{
  "n_layer": 12,
  "d_model": 384,
  "n_head": 6,
  "n_kv_head": 6,
  "head_dim": 64,
  "d_mlp": 1536,
  "vocab_size": 32000,
  "activation": "gelu",
  "norm": "layernorm",
  "norm_place": "pre",
  "norm_eps": 1e-06,
  "positions": "learned",
  "qk_norm": false,
  "attn_scale": 0.125,
  "bias": "none",
  "tie_embeddings": true,
  "parallel_block": false,
  "init": "normal",
  "init_std_qkv": 0.0237,
  "init_std_o": 0.00483,
  "init_std_up": 0.0237,
  "init_std_down": 0.00483,
  "optimizer": "adamw",
  "lr": 0.00102,
  "lr_mult_qkv": 0.5,
  "beta1": 0.9,
  "beta2": 0.98,
  "lr_head": 0.00511,
  "grad_clip": 0.5,
  "warmup_steps": 244,
  "schedule": "wsd",
  "decay_fraction": 0.489,
  "decay_shape": "linear",
  "final_lr_fraction": 0.02,
  "batch_tokens": 65536,
  "seq_len": 512,
  "doc_mask": true,
  "train_tokens": 273700000,
  "steps": 4177,
  "dataset": "wikipedia_en"
}
Each number is 500 + 25 x the weight over its row's rms, rounded and kept within 0 to 999. Layers, rows and columns count from 0. Numbers have three digits each. The size before them is the row's rms in percent of the matrix's.

# q: layer 2 attention query, 384x384, rms 0.0095, rows 147-191, columns 192-255
# k: layer 2 attention key, 384x384, rms 0.00888, rows 147-191, columns 192-255
# v: layer 2 attention value, 384x384, rms 0.0102, rows 128-182, columns 192-255
# o: layer 2 attention output (transposed), 384x384, rms 0.0181, rows 128-182, columns 192-255
q147 116:484512458505497469494461475475535523491497503500530487469510492529494500501508517481469498510506528517524523505520454510506545495484508490513506552481495503489508503498474499538516458467503497
k147 114:487578515495538537452489505471510475488508515507546460498472471526466508497487510516505487469486498496494504462482499492522464511534503520498515534536519490477504483519515466516494455481465504
q148 152:481511469469482473531483503448497524539476542479539507486477514484477503493510512510480517505533532520504490487509463475503519456473490532495473558454497453511502528488524470509517495535476578
k148 158:488515508486464512421528506479499507490522490496535479474458484503497481528513509518502536489478502536492504484488494498510497492484501479492496498492483499510493462528499506521434512474482494
q149 132:529464500481540524542518505484488490496554456511465523553505515454509508491499477487533500509504477490477489500456570498518531499530473496475513490528493542498475479502527519476528506518519455
k149 120:502470496495513484556484513507511485483517494514482534502524486506515488484495491492488481521545494496531491551524516521509581484490497495504484483479500513492478525453500526502520514497535493
q150 092:534480493470469541474556505496500502509521491531453523545476472518466489496524476513494552503498519497467512515462552465523540507555537475499501513536484505456459501455521509451518499517497478
k150 097:497453481455490499498476490509529532513470478495506527522528518540523506491491479488505495551496512516539509501503547502491542497497518484468523510530512508490493512503496502516521505494524498
q151 120:487452465554472488543520495532496496517510480465448513526509539500530517489483490515526496521542498512513463523513494521482525456507452510481505474546506524495503505515466520503489518492506483
k151 108:502505511504545495536512516506498460492549491489496503486514483504489490489512508497485500486490485480534483534514495521532553498491502488510472511505525514477504491510495499499531445478529502
q152 130:487534540479543465545450516470479489510481533514560527462505498497488482498491500466480482468481513474477510478502472482519464539462519506546477540468495482521531506495512446503543471527478530
k152 113:508465480492449514485497504487492546485479476523492487504474491471499490541506510526496513491506509520487523475485475474465464529496487498482531485464464494518484481483508493519479576517469499
q153 139:505540524447521502512478519471487504481480529520539490490479472499487488494508512488470504495467517479483519471481509462503464513500540492507471542446498464525518485477537471509514493531492542
k153 117:509480503521458505465492483502512536486461485513513491490483505499506492523507500518508510515508505537511516474481499497464485500480504491500508473476467493512503491506489518516462583520483507
q154 089:515526497493561467502466482523465466435517493533542500457519468496508497486544453512484468472491468478464511468455542472479472563490521497514530510483494484498504514507521461488517514504522502
k154 091:524473478507499496522501487535505535494488502529491511541499524476522480513511492496511488509518499500479504517487489517469474527489494495480507483439462499483506517469501515506527586549492491
q155 121:496501488501493518464511485490527495484545489481489487515507450486485507513519491494519518496480502518525494509505537490484531508509526487455526506507517514483487461525486512524471519448498480
k155 117:480616522516567481473480497512506476500470533515547476484527465516477518477467518505458524488501506482490518499478522523494467502531520502505504527525517470472510549525493473483511469497514532
q156 101:501471457478479492516489490446538501496531477463456498504511469488489496467503495485501513493513513536533462514505485500498542473505507512459522486487514508501506483502481515549483525507501516
k156 104:492612500503528490483509515504519463491516515486547477486521456507482507491492501504467526483502480484495508489500499511520510487486510505532458511511513484466472520514502494487503445449505510
q157 132:515544514482532487519469504464516506466495511527558505473482467477462480495512503463461488492482519489488525465468517458511497528491538486509505557444507489490506498475516462502531482511470522
k157 117:484520493508456519474469456487516537481458505519519479502480501503500505516494509534508498510501535523490519475486492485448483498498484495511521497480475485509497496481499512519478556520472502
q158 123:494572534467547464496471522474483490501464544515561509455503488500491506499518521488481497480470497481480527467491484475520479526460542499517498545455503465532532516494514443524553481499481541
k158 109:518503493500449504460482479496499529493452496520513498497481495472505509540488519532498519491501501517472502461485474487449453507512493478490515510459470488514510493501492505515475556525460514
q159 130:512472477523481533496533482532503490516540478490438513548512498494532506481501490523535508507510466518525449519487521522450505470521462516454525453549508505486492512519488534500457539511517489
k159 115:501499523510548473531538529537510473507533491490512521492535495510521488478517505451483494497497471464520483540526504534555538478506521497520452483511522509477490528503492504472528456468549502
q160 124:492453496539469521510517516535491501519517468464447509523511521487533487516489501528543490505512477515502461531525494550484501482502462487483492434542504540495498489531483535504473537494498465
k160 112:496479508481518477558510516503492478513517490486470508508538499507499492491510500465490503510524482474508477528529502522511559507486515510509473500503519499493507534503498485490527444491525507
q161 114:530486486486490536506514472519482465456516465534475474514505509500503492487517464507509488495510481473486514499464568505479475534533505524489529492543513515479488519455504493447472528502512461
k161 114:502415484520500468521505484516500521508491491488471522518505521492515479490498481480489477548505496510511498538499506523514516496499476498490504494501476515517517499490484540490551511501517489
q162 161:526498515520522521460500487533497466436512465518488494507512494510515501510513477501504478481472461484485517516478552493503467557517521492504521479516503556491485475495486524489481493491517430
k162 158:503463480498521497556467489502515511495467510515459508542526508509506511488501486482507463521517496486512507521503509515491475527500481510485512499517501502480500524461499496494567492533514501
q163 118:508496465472473528442525480475514492500526499477475469536494456508507509504518519528520547506499508552507493509482520498479519478510496501473499480492506475490502474517510551533471529498507520
k163 112:498583530464548490476507512532527457502494510504554470494513481529476482483488478483465519482478482500491519473480504509511503482499539494510489512522505481492488518545500482492466463477504536
q164 128:481450472526459501496523499531500502532504491482454509520528530523541510501499501527545503514521492517532484519526484550478523454507466509468490456543488512514499508524491535507474509487521484
k164 112:488509528491538504519517532499492461518559498468489517502518489499504503474504504480488508488505470449515487536504495502539523496506507495504480500517525511484493496528492471490528418477516499
q165 108:469473453467456533499527496501503504513507509500458491550506504531498509483488472525566564528521508483488532506476530514481526473501503505489501480536484508485452502479493506441510518485503497
k165 103:494436505486509486487502526522505499541539481464528495476513506522523472485501473480478524522507504505499507495513493521534545468499510516482520504529500521514511481516471526493537502473503487
q166 142:484453480540468531503545486537511494498535439461461509537511519483520485511501491519537511508520463524520476514500502546495514500522467497478503447536497564492495486522477541487470534476504449
k166 116:491493502488537471547508512506497478508520499483476502503530498508499494484494484464482495500508505476505476527526513502527552489495520509521473494510528510483503531508503474491553416490526498
q167 120:490481480513484469508459507466539535514469496490525512469504519527471497548460511466473510498505539501508533500520455514516533507489532490515496555487489518506484491493474480513524444506445508
k167 130:463529482499493527458488493453500525505516518473490480522454487507478520499483520520530481484474525526493498492512506459504510510513466493506505519543501496531525472526522474532487463503496502
q168 135:493559526486540480525486502485460519509474553527555477455482504512486514490499516505481480492498516492475516492510484466528478514466497496551478554444498437530514533494528445493537463508492543
k168 119:503497498486457527455495487494499519483502505509528496479462505490487488527516515521518509495489509510486504460472487477469452507501492501469537504483467496509513466491491505517462569515481499
q169 138:523476478514496524485498478515505493459508478526488494503493504532478500515516454480504488516496509468495541500479545489500525513532534498498542529550506546455447511454473499460492476482481443
k169 130:477443476505518501499467504504515535506492502504482503518504526511500512467482488502500474516495514494488504534496517485519506499517467483492519526539502507497529496504506509504544456533513498
q170 166:479520486487505460514474502481498519531480543503540503463472516500469497496507525505452512500526541502522507473497458477491526479479513532523482556454501455506501531497496456516530473502463560
k170 164:503522504496461518410507484484490519508511500507523486477450509499484486518499509541510522482479505542479494470480482492495496490503487478498520514500477499518508471519494498528453530484465503
q171 131:531501471487493546437526468540492464443544497536460485525492465535514508488528470522508515509491468493507517507456563467467489500564514509461555494555524483463469509475514544480465513482526455
k171 139:479501506524547478510512508544503524501488508508524530518519530527487486461515449464502484514467489496505507508478531514540481482515485505488490492538497512517500523509487528468538491500523519
q172 115:520471497527456550495522482552525498506515463516461498530513522503522511503495483513535505504510490511523489528484526529473500499531469504484529454556493525478486499508478532476463534498495453
k172 111:494449499512521478530516518523487486532523490490455526495513525513493491479513500481510496518506496476528480535522506529527525483504502514496473487510496513511515502511488490472548468486535500
q173 110:518547541428519506472484514507464488504469537544527496478477473509477519495523503497481495483488501474475513488487517448513452514489529505532506528465507450497490535487529459499510509507492530
k173 103:512500485514456508457497491521492523510459484508495501507500525482496493527516505524512520530496507538483509471476481512464457489498475495471511494492471508521498495504499530501456579518479520
q174 148:502491478531524499475499475517510477447535465501484511493532478516500494514531468488507467494481465500487503498490545492523509545523515505481519492542515565481484486512484514502529475472515432
k174 149:514525503507555500546447519502511494469494518533483509538523475514477531476491497497491472501511503488494517511499524480492482507518492512498504517523521495444499531458513489502546446536514490
q175 119:484477474544472506469524494532505496512480519485458485511519505522536523490485509537530512519540493516520486533530500549464498451508472503486515448546506479517508524521485528495465515489533502
k175 113:498525515501543484523525517514495470538550488461506505486519511493478485473512480469509515473458467455496480509494523521569512504511513512501473509555527523492518492531502475495526420462512504
q176 141:479483466550491494492487480523502502458498480513496496481520504535487492515486473483514502507503502500510546499503496526504525511507516503507525502534506553466469494488455498479506470451481440
k176 143:486493486512544515520470509489493512510506506481479481526497505509464522466484495511507469487501511485482493522491514491519486518532479505498529541561520499504529490516514466498576432514502499
q177 143:503465474524454517487536498537505489506520467461454490546522494494525492507509491536544522506518473527519468527519504550481529449520456500460514447536499511507483502525492551494469530474532476
k177 117:494530519506547490537515522500503453510519497482499515490544477514499504479503496464478494512485490472514492520521513515540519482491531513520471494521535504483496519506497482472531424457545505
q178 143:501546525473543470541458510456496519483485539521556512465492488485468486495494503474469475493493523481475515474491500468543486543474528503520486556455502477510516509483524456499550457526478546
k178 120:500491490481451517461493501482497534484487495531509493514473503482502503529514515531516503502501511534479509489478479469458471513495482487481531504464469498493489477466486507525472585527475488
q179 124:515466478512478535482538510538477488510543495501433495545496504510532528502505477535547517532509470504496492539491531514488514469520466509490506460552513503502458524511497538478496522488540466
k179 114:497491507489555482534506532518508464497512494505519510507532492524489485466505478470496484509496466472525499529503523515531544479491521509495492485517526514481486516486490518485533435470523498
q180 106:480447472536454519482518497499543499492512461464444491528501502499518483531486510487515512515491503524522484516523488533509521471505493488489489445523486546476473453501466539508457494492509436
k180 107:500540508481535480528505502494516470510505530468494505495513476517486520477487496488496489478503493469528509518526511484525520483516531524517480507538539504485522516511499478484517407486503500
q181 102:498502559540475504489562509551473497484466492494492510492531523511548506534492505518542517511500498489519519501546510548504477457499492482510487446519510527518501472505460483467490517471504455
k181 102:495436497536478469543485495486487514543506480451439506506539524476502500503494494483496492538527489453491479511508507509515502485517515510486510499498509524524542481524515486503531473539499489
q182 100:494494467486445562418514488508499497476486505496465494526494473521513499492511499515528536512475494528497504509497496522443498476512505502483506471530497492473472457496483537520468526480510482
k182 108:464500529496543484477511512521487470518518486496530480476516498534478508483510448468491512505459501487503502496491508530518499457516531511517520530575497499547535520560490513487502458482516529
q183 127:500497521453498528523521495451485502521521507483491489547492507439520510479517528516531509503482505522497470504485517489523484494485483490501465489442500486521514476528546502514482539511530552
k183 141:527519525459458483500528496519512450490513481525538494447516500499519488520500474494462530503552484509495502499495483499481524484470528492504496476441502503498464518493464504489452571469489501
q184 118:465488491526507460547472497471490528509453520487545505447505535507484511513474525481483486508527545483517517487524460525511530497470512519552500535492503504497490544465468446474532470504461523
k184 129:492456471517472527446507491465484545527537483478480471515463522493498492516504514538501507499475516513468501481508469468505504509517457506491516516515492522522523444525508482525513485484465472
q185 141:497503473473472509518487522460494540540513542495508489511462491482477503470486521521488498515521530518507478514504459467495514502469485499504486525472505447495502514518522488517483521542491568
k185 154:509526521465468514446520493512503485511530487496549502468459507505487467523518512489489551470474500519493507493484495502508515468472517500518504487466486512513497487524487504508423542466488504
q186 137:482539521473532475547451502439495523494484514512570494478476504476466490492505513464468495494481533484483532475482484469521489525474509506519481559438508481503516485472516450514535480507492529
k186 126:503503492488468527462463482490510508475482512517535481504465484505496499530503509547496496504511520539477510467501486478464479513492473492491522511469478491505489486471510505509478570514470489
q187 102:502552502495542464487468481512463486465484538544558487439506489525478495490521496476481483464499498475482547478498491474504458534474543514548504546473505473480500551486508459489535478483492506
k187 096:490483482504471513476489491494487529502477511513523482509486527486493515522479503526521498519483497510473511496468510500464411521511468519490547505505470499513519487497488491506506564525477500
q188 132:469490504525504468559471533503497538538476525512525513488501554504514510499479517504501493503524528499497505506532468514510515489469492505535448527490486493499490531504487467477521454522474509
k188 140:513435470488433536471497508480499531514543478469480513476440509490512486532504522527530504490512494514500491505522460465502545496489487468493516501489502515523510440504490494536479528486479475
q189 127:525475525514527514525530494499486478466524461521497498528515512455517481498521472493522501485471479485456505506490559495536502540503508482520480469494491567493476473488515527474516519492533438
k189 132:514451484498492513565448496492511502482483502516449505511531499509518513490484482495479475523568502496526507531514506499484514519484512491499507507476517505469475526453503507498540486517512492
q190 121:498463457489466492522517513477505511546513507462457477552488506491513523465502517518513536536517522522537489484493501500476534438515463520466492492503508484524478488504494522510496500493515535
k190 106:497545524496531505480517504514504485505541496489559493459477471516483468481503502489473511491487491503504503495507519513554564454490521494534477506498530520487486479522497511500479470457502505
q191 120:497508540546492519518516508533492510470461496514516506476509518501509480530466514501500462489489489476485517494518494526534460527490505486548488474511480546507520483496489499464499507513477479
k191 113:504394488515466497543500490491479517522496490481417514526500543477528509502518496502535478528525516501490487518522494484483498509480465501481503489479490511518521506493513504494557532515517487
v128 102:414511508498496497493500541520492485491509508511499490530494493538482474465535515447574501519492519516499512517474511514490511461501517550487526488543487503517485517513490512505486489486536531
o128 107:508493484497483512475522457533539521499488514470499505458515508457493487477497504500429465499512477482551515510466507490469467525488489506532490495483522513545497504477509476499515544517508536
v129 107:432505537510487473506496512506487481498479517504507527495509524501507486434488491453529524520516496487522488478521487512502503515533527552508498486526508493457508537534437494512499517467531572
o129 110:497522494505493467528478497489478508498504521516502518511523507501521498508488500491478506465510474512490477490460536496494466498482463489534507545498504542557474510476503493419507469510496495
v130 117:519507508507498506488503458529582467462453508505488462484511476525504492480489516531489468578496528541537519498485523508503511486508503429490529489461536505481476490476470517537463515454481464
o130 114:482577468526515513489489493506448507491491508500500503516498543500522501503469523493521496514518457480481501563488489528515525508482514513493493475508493482483492506543511487463488451492530504
v131 131:509498516535493488519495441497533534484488494487505534474511487467499539493485510525431477514556494446502489479547502492505503496498510443510518513452521493475484507492492499478509492518520499
o131 126:530504509483498500541515581485472493522521509542517461527496471509508510535512505497560535514496474510493453485511457483515513503493500493473458484511489477486491496520476530491489461455475500
v132 120:459498488476505506485493534490493493522502530503484471545491517528515516484526493473572535471477524519501500517473514496484496472534476577464483504565471482524524487492547498471490490508510556
o132 121:490482504492492479466510450496516499481480508474472536473491533491496475472520498520452483489510502535530511478514514518481460493481495490522510502463526515537507504453503485539525543511518509
v133 118:446490496496503515491500549524533467501494506512499465539501471534494500463525508466554548516469533517507520510467526500474506464511493550477501490527480485523478523471502503481489496507510494
o133 119:499496487521502494466514428505505510481470529461504531453494552456510495464506524502446462510528473516543528504500492520452474515476501506523506485479501495512507516489518461508518537506506538
v134 121:501506502502509514501494524488509484492514460484500503489506473493493424511516494493509500496499496515510498488471507508493512494474507512470542495497528524483476473474438520549491512487512483
o134 127:470482501543501473507502442487527528500516516492510531485487537503472537484496496459487468527490510518526535520517513480509524527529514510525495519479459510489506490517506491443489494526471512
v135 114:548512493515486505508513493522564453527478498490502496495509462463499497544468521525487493500500493489521510489492487500489495502528506435506499500457560517483474443485439482537518497481463452
o135 114:495500530513523548552476511525455495475509495512513502503503486533512494467456550481523498498518512480463536533510508527519549522473499502493516505556449508441491508507544468491493497487518489
v136 140:487494479473500505502493540488446545508532508503502529510482537495509538514527493490480515463479487498464480523523454490500495512479477504505434513513473497538547501506581486454504483495501525
o136 138:538492511480486500471500510507546476521500488482494462496476468490502465504539472538512515467489536503539487464516497480495478492505528506490488547482531492503515490496476502578498524495510484
v137 110:546493507511505487520519457484481459507495487477506495478512515480500478511514481509433511462534442484481506489489477502518484519491501545500548503464465502477479527500499515477527507530489513
o137 115:502488496491481471488504538473460527482499492523514524551499493526471541521498495498548512529503551514481494461520516498521521488517461499498492461513463502494497516482468507463477512476459522
v138 114:490513533482508460489488437515534518483481513513504480488501529560519463451485502482481498555507541534506533529507507523494506492462516531506522509497454464530489566488475530486476515471515524
o138 119:503565453501492468460492526512436523488476494501506506540521523470517533537505481510502512530522438513486488514465489514472474522529489503521488434497519481571476525502503472474492515480519513
v139 108:448492472487497485507492520507504529483508498500495458520513474506500527511512492514536526514505513477482486526423508502462513473507522565462548528508446474532478507488529515499478489565498514
o139 110:513501492495509519489531483481527502491486504496506508485495543474522496455502515480453477502508503531528510463541482508444429532489469514499498461484526479484501490498484515547483551475473523
v140 082:520514484502481484509508552488494502486491487507510486505503503532503501548510517507526465528488512507508506510484486496514514472420531508471482511482492508514494515495517518506502496517511472
o140 092:488481482499524534464522444534546509481523492497498486498502501464476492490488511466450480518475535477560516514483509480488488520550506508504492473502515502495493482514508483569483536502491524
v141 088:511506529523503484454523480511532543469495531497478504506504477512502461465484525513493484552535538509504507499500533509484522481480518521511485520493487478499493534495520532511491506525508509
o141 096:508514470486521505509525492535463528491481491509506481505503515474502522522472516492485504528497467509517469532478482505496480519507458487493494422495542488521474494495493508522500514479508534
v142 110:633505498526516495477511485491498495493515498508491526495483525467508472535479478519438444483503469525494495507507492498524484520485492470527442507477509516493477476510557524509507495493491480
o142 113:481506489461528515500493509510467531500496460499490481509474475536449503520474504510525527504468561489461491489506520493563527493522480497475520482498507506494511510504493515506479483509520500
v143 086:461495505472488504523479502512515481520496498542514519487489519492482467495547479527484464472450471522476517516532462494502503510463492463514483494510416522497510532482502487521512516483486445
o143 090:501495479543465507483481509523527470510488486457512508501491468495499479489513465495537500530528501454513508527496505516501577509524563538473508541498490477482526501531472491482482478503509487
v144 119:510504481487501503506475485496485503493519493495482500495490501502500503508486474507520508452503478470499482513466476502481491510544494495486547509529472485478500452509520503522510483535493547
o144 112:493504551496476493543511525468506484499487490507499515509484492524503507484492491485501502500473533508469487458546543487508494504473457492519510519488516533485493502481473558474490492501499491
v145 104:475507502493479508497502449485542484468473530522495478482497520514509548482487520523493436516487508507514531509557471490514490515467483455536505499472470501510495519488478489507477514500478434
o145 096:524609509490523526469481544501465479504482506515516487520511469506517477503487496526533517495513483455465499531492484520514515485512543512468496496534536468467490508530511497534503476486547493
v146 117:441498520499503492505494439482536552475469521501484448491518505567498510482483501515530451554531529540527507500501520522501510464533498480497537525512534488508492513479470506503445523495509515
o146 121:495565490492515475476529485483457523498504509523475513520488555523505511522483500501495491530498459499509472528466482538510503473488507495505487446469501485502502484512524523480504457503502508
v147 096:530501511479502523522520492498531481517529479494512522471493474484501501532481517489516528473503474527520504454509481485516505532512521433516506489491536522484474452502425481541518524467469467
o147 102:472460530541503514552478505475505479507524526503531517483501462526505509482495505479523496490498499453458540529517506484520565509498540521509508553525456506449521503508523494442516447537517466
v148 114:462497480499513501469480543494465550542527521517491522526502518548505525489493496508560489479501529533500494526490477494480509482528474507488472535540474469539534512516554482489494487517503545
o148 117:523488510469508532498530486528520489491487488486491479480483498453487467492501511519458495465484516488539487500502515489480451520472476506496490495480557509503517496467513521568513529510527501
v149 132:551505471488507516458499502475459531483537503527497552497497515483497512516493494510487465515479519529482491521514473483521495531481495474507443510505465506522528467506568524493514483519499468
o149 131:530512517486532541504528494550519504518504485494525434480489461474478489501493495520499489474453514467510501544513505465514479519509500508459493490500562493482497477513489540583506512511537485
v150 115:520494486485497494507486472474499500479506478498509541480508493461491492521488487534447497499548470470500483470497512486500510501473518493491564504478479495493540530489501491517521482570523502
o150 121:504485528503498517509529499522508512497527490514531458505489468489498510501492492481523484519489517513535472524514493473488489521493491512453464494508486484443484460524448563504478487491466505
v151 104:504490505464499510487516493505476476470478516506507467476473552525504492496512507500513526497450509542486514507510469502534482516503502488496493478496464519526539460487532506477494538476506467
o151 105:481515499532492472441452478499508479505468492494474533515501489524513504484495470524541483529513484479497517530492514534515570467497544498498515527515501486491518510511512477496485479514525471
v152 121:558503512508503455507509464477455532499537493503497535487510502490521470485483480445496498543525502521510499484525501520514506525485502507531468493499535506471506489516482516455519503457527521
o152 125:523509498488530471533512530481467536507509506541506482511510496505476539523515485509483514479462495503469498481491512480522474505528468490503498481512507520565481505488502499473508491506495490
v153 085:525497497475473519527498473458527466493505491497497482502484470469503529518483512505515510565528500491529498484475523513503504505475493442467529486483581532507510435483450516537479504488484470
o153 077:488607518515538513482493511479492510486524535507515496501506500526497506464497517482503479465499484509486542539520500487503446515495528527505479523513455472467493481516509479498499481501498475
v154 089:532480489542528476494509545529496498537518478484496569483551486530524484514462491506502507455491482536555491491498500492445534464518508533489498474480489508475494513522475469518513516475538517
o154 079:488321509512478495519507462535495503509517471502465496505504516492515497523507498492493503527501508503502462520492514517505575495501454483490513492503488557532518493513520509477492509498485492
v155 107:531496497511500489516502540497445501507540471494506536522500471448496483519513475480472507520511455476484481457478495509503492523514505548488467504491538522470453466523470504478525489510496507
o155 111:508466497497503493541512498451527533517525517516519497479486514522463537499508515465475513466474544541498522477527513457501495501508456500525497537489467546498513486505495493461491492505440508
v156 118:533503501497494527518472491490511481511524470488501540483512518460493461538504487525461469416511457467501460503473476513481497522468498533485547500508482509485475501487474489581492508535494498
o156 122:474464517499503508500484483494515501508518474492497506520489485531497490499484509461528505529497556508519495471521512495506513509520509512485501531484463496466517488526480548478460480509469491
v157 109:550508532543512482487515456499549494468475509500505498488509538504493478454499521493459453536519494499484524503522545499503505492488508539500478487470476487490468564480464519501499503529542494
o157 116:485545477459531484473510500531436544488485489519507498520518492509476522528460520507492521533497486515510468500446484513523490486522459479497492419507517497536476500488507492502484496471507557
v158 100:469492499516511524462491533490478494512458522518507452515478550493477556468507503455518505470451502492463490515515494471506494493515488519505444485542466511469538496516485484494498493520510483
o158 105:479509530476511498500461483495547484495479499481474529502501470530499455466479484537489496464513512481500506479485535514522498464468514495516529547509527524492516504476524483516484483509532497
v159 106:466498524490512500514517490531556486484468510491508449511485495521503493458502522474490504539482520529490534503540541496484510462523505534505515476505478490486476533498449509477491522473484476
o159 112:489532462543483472488486518476462499513461527496508528509514540494519501511512498517509517516537431504475505503487466528493541489503527498512511485500497485540498526497520447435515472489526535
v160 128:561488472490502536495486499477528507483508476501491480500487491476492519539497510576457452478496495500500488534461488490489510492469490461475541513468501504517493464478529506559477495548472442
o160 130:491496498500516539486505473498519488508504478492509491497487505504492478496481507482532491536502523506513496524538492506510525513515542526454496485497494453436507479537480539540473499495487487
v161 105:519490481473496518500492546490484485527551483503503564510477486484505468546506492483522529488492481511504479476520461509503510520497507476492479482516523534515515473517484485532513489500493495
o161 114:490443509529481522537488505502544479527533500482526479466493468492492503499506487465498488466489528484513526501502525458491505543512528522496500574498477515476522480522481499482490516543480474
v162 099:545513500485500485476515470503492536499520494509492508504503451500511496505486511503560515577527543526537513487477502499513500526489526433507514515475549509512478464499534503472503492464491482
o162 106:513512482523520531500523511532494487504509505498519468476505507451496521505518510495484487497481458486503513545519478467484499522494497511483479475504504475505511504497500496537506499505521470
v163 113:498498503467511500505493549512492447559525490489507509520492503456510470519512486485487569451480481461470485506486476495490485529522510531488486501512485498498489528506504489497528484524502507
o163 118:508448494514467495527487529487511486507511486487505529484524476500499502501530501499490520466511530523483526432516533486461470508497485500532511536518471523523512523476482471478494565490467491
v164 110:468505493521505489492468487514536529507476538520485476524519488514485537474487509549495493477543525475495486530469497502462499462532492509496542541502481450505495525497556505476476498533491539
o164 109:525509491464491526480522523514485487493477485489487493511486528481528476505497525529506507526517467511520456488515472531493472504476479496493478439493529476500494505492491532564492521470503510
v165 129:485501533502483482534489466511557523477490497491504499496493488499511487484487507479505501582541523471527502468519508502481516485478521454497508488484575495480471493502435512526486503486524497
o165 130:506526472532506489550510532471465502527522514521510488498518515524530511516498499494502511514488429505502488519496497513474501526504524520514483486488468486523489481547494492432500462488482494
v166 104:520491519479494547485535550498488452537511478518517535517477477452494460527499513492514533462473485491498512482519488493508494516505493441501517478476527532501507443496483495521519497486486443
o166 106:496447502529475547539475497531534478509511491461516494455507459488479495472491511495516488502522497467507537524493511489520559517489531520502493560524452499452527514498505457481483506511509476
v167 118:486495519488482474521487438503594498495458506488505504469512512516512527488469501525448490506560524457521485495511505500462490488493499483483548514476509491473493518491473499535500502518492526
o167 117:513517495506484490515493573498445488508515489530495474547511488518552500535504525508554549544503451525493455486509463521483510506503500489503472456495473473514470501527497523466488491461476472
v168 099:551509513492496514511507538481462499525562457492508545487496470460496442546481500479489497478504451494508487476495478510509497522467500514522485492508560531497509481506500503505529499482528502
o168 111:487443504499485484529514476501544526499533504488509488475500501516467525523531472472466489481474549502508520491492531459516509488552497495515505537494465533505507490504491508475511520540464498
v169 120:568492470512507503489500524502455529516561493525503573490496492453505489540501476533462490436489468495484498508489469498511472536482488462522499512478481509509513461516569489488526490492474468
o169 124:534473524484507553505522514540530486496506469484527452483485444469476500490499527508512502486463558457521506503540506470533504523510485513462485512515513496458519504491480527575486512514526488
v170 090:541508543512526506486522482492461483468497461501542513459501533493493426491515492470464493504492445545503498456506475501538503522492516518522494486482469543475483496494431525522509521505524475
o170 102:464467491515495453512480497486507536513510507505516538508499480534456548508499473471510508510500538494461532505487522475542550469517482488527516521502481534494505511481512489411489482524473505
v171 129:486509536507494491537503473498485491489488480484517512482510485432488478504517503476449521518528472460487486459488540504517499502486524509501513452485501521480524512512437524499518511512533514
o171 127:486506501505485449515499515452505511527540516516503503512520523530488530526523460485521506514513494550481495466492475480499508453533507487518499520493467522514474493520476499425498476472448508
v172 079:461501478475500484531482477448497498500520473492506520462490527535484477542503474514494477499521481512512484504497498510510500497470493501473570515529470508522496470483477512542489498505493492
o172 086:491502492520479500476527495489518516508527486492514484519474484508492536498498484469517473537492499487547509533520510486495506536520512533476465494458485486461520464538485511497479505510474495
v173 129:521499485517503535494495517503505489499519496507492496519501493519492498499491513527537474460503489509534499517448511510481497487502490526477558508517532499512483508480499507541482502515496513
o173 127:473504506489509531466505426535524528468497502481498509491485530480488485482484521471473456514501563504535497521501514488505475515486481507500501495489501501485501490497502541529496505531504519
v174 094:542495502481499467486515507507452550498499505513504527493495472474506481536479499489510527529512512501492536497467461506510496520533509451503476493447466495519507446536542510481520512497485474
o174 096:541463496509513536544498548514508467521494484508500472483517469475497512491486503513518520504482475480444517523515480485482551519500489497497511488521525480486494519487500481517508515467511475
v175 124:561494479471502530489509530466457487505546468512498529495490511461488459549512495526516487447479468518489484517472479494510497534474490539495511504513497539521492488484529504547499500544481470
o175 125:479449509496504549480493455527558504511516481475510501481501470497464491475478508474493469508483557469529529504508519474514515514518517510480502515488491483471527476493481525546475526530504504
v176 122:501501495488493496499467452495569530480477499485515498460517481483501511522483497564433474477536518479493492509491508493481491500472504491490582525471480495499475496481488508543474503543482495
o176 124:507509488501491521499493559528482480507500473517507473536500487493547502512504520490555520568517467520508468502526454525481511513512498500478477453513490449467478502524483537526470510473486467
v177 089:473513504485504478506500514479485500541496521507492503520490537486501468493504496433525544480501490472500472499485491493488499520513509589496495481538546482495542499515532498504516499512524553
o177 096:494468524471489477497502506514493514486511475514476515499520478542499499510515498527474518479483535513502496436487537497498442468497463475545512496514491535552476500441506495508515555525496497
v178 107:490502505486491475520490523522468501500515486491506549492510463453495540503509497515457534490524483421489477484513483490499505519497501510511493508474499493493479508522492477462530490508489528
o178 114:540473505508477502565490548466523474521508513516538485511494494495541496511525489479531530472514509535481473445533489474460472524494494508497500533504482491493493487516465521485487486483450492
v179 088:549505504480490514538500499472546485500497477476506502468476496485504511545493500537456489495519484523505484489478498499508522496469499475469500501474533511512515471472497501559495503512479460
o179 098:469452502527488518489493471501501498515534501501503490507478489541501503502489501458550490531502534503523502536510487490503555518506544516484490526494459464450508464540492525494480480499477484
v180 109:512498533549516497499502468522545492509489509503493504532515457523500506462471512491549460557538520517542511484494549522502503478554513453516493495511573498454456502524455503498516487476515515
o180 111:485527497489508486538537509494454534480512522510494496496498545499471509528500517495458503484486467502473488508477496489529485479479459487528493466495497535541496506473525496455538472503510521
v181 108:593500482499509515492511526488459462511541473500496503528499484489504445516509506468510530514480481540510519494448530521523505512506507532489496482519508521493470482493486537501523478494491483
o181 111:463484489499507475506502468488509543473502508479504534471495534497438541492508503479456491487499523528476555502526524473523493505517477513529510495508475535518512520471509460452513532522490522
v182 098:428497484485492547487490546509552486513505529514493488506480511513466568493538510531500538457474511469455489549538462500487494482497477527486465505500467480516485514491525476478483512537466481
o182 107:536508487503471536476475507503526461524463513462503495495488485484542461473513498508528496493537510494547489474504468507476491529468549513488496536485529459480527505520484505577481516476529497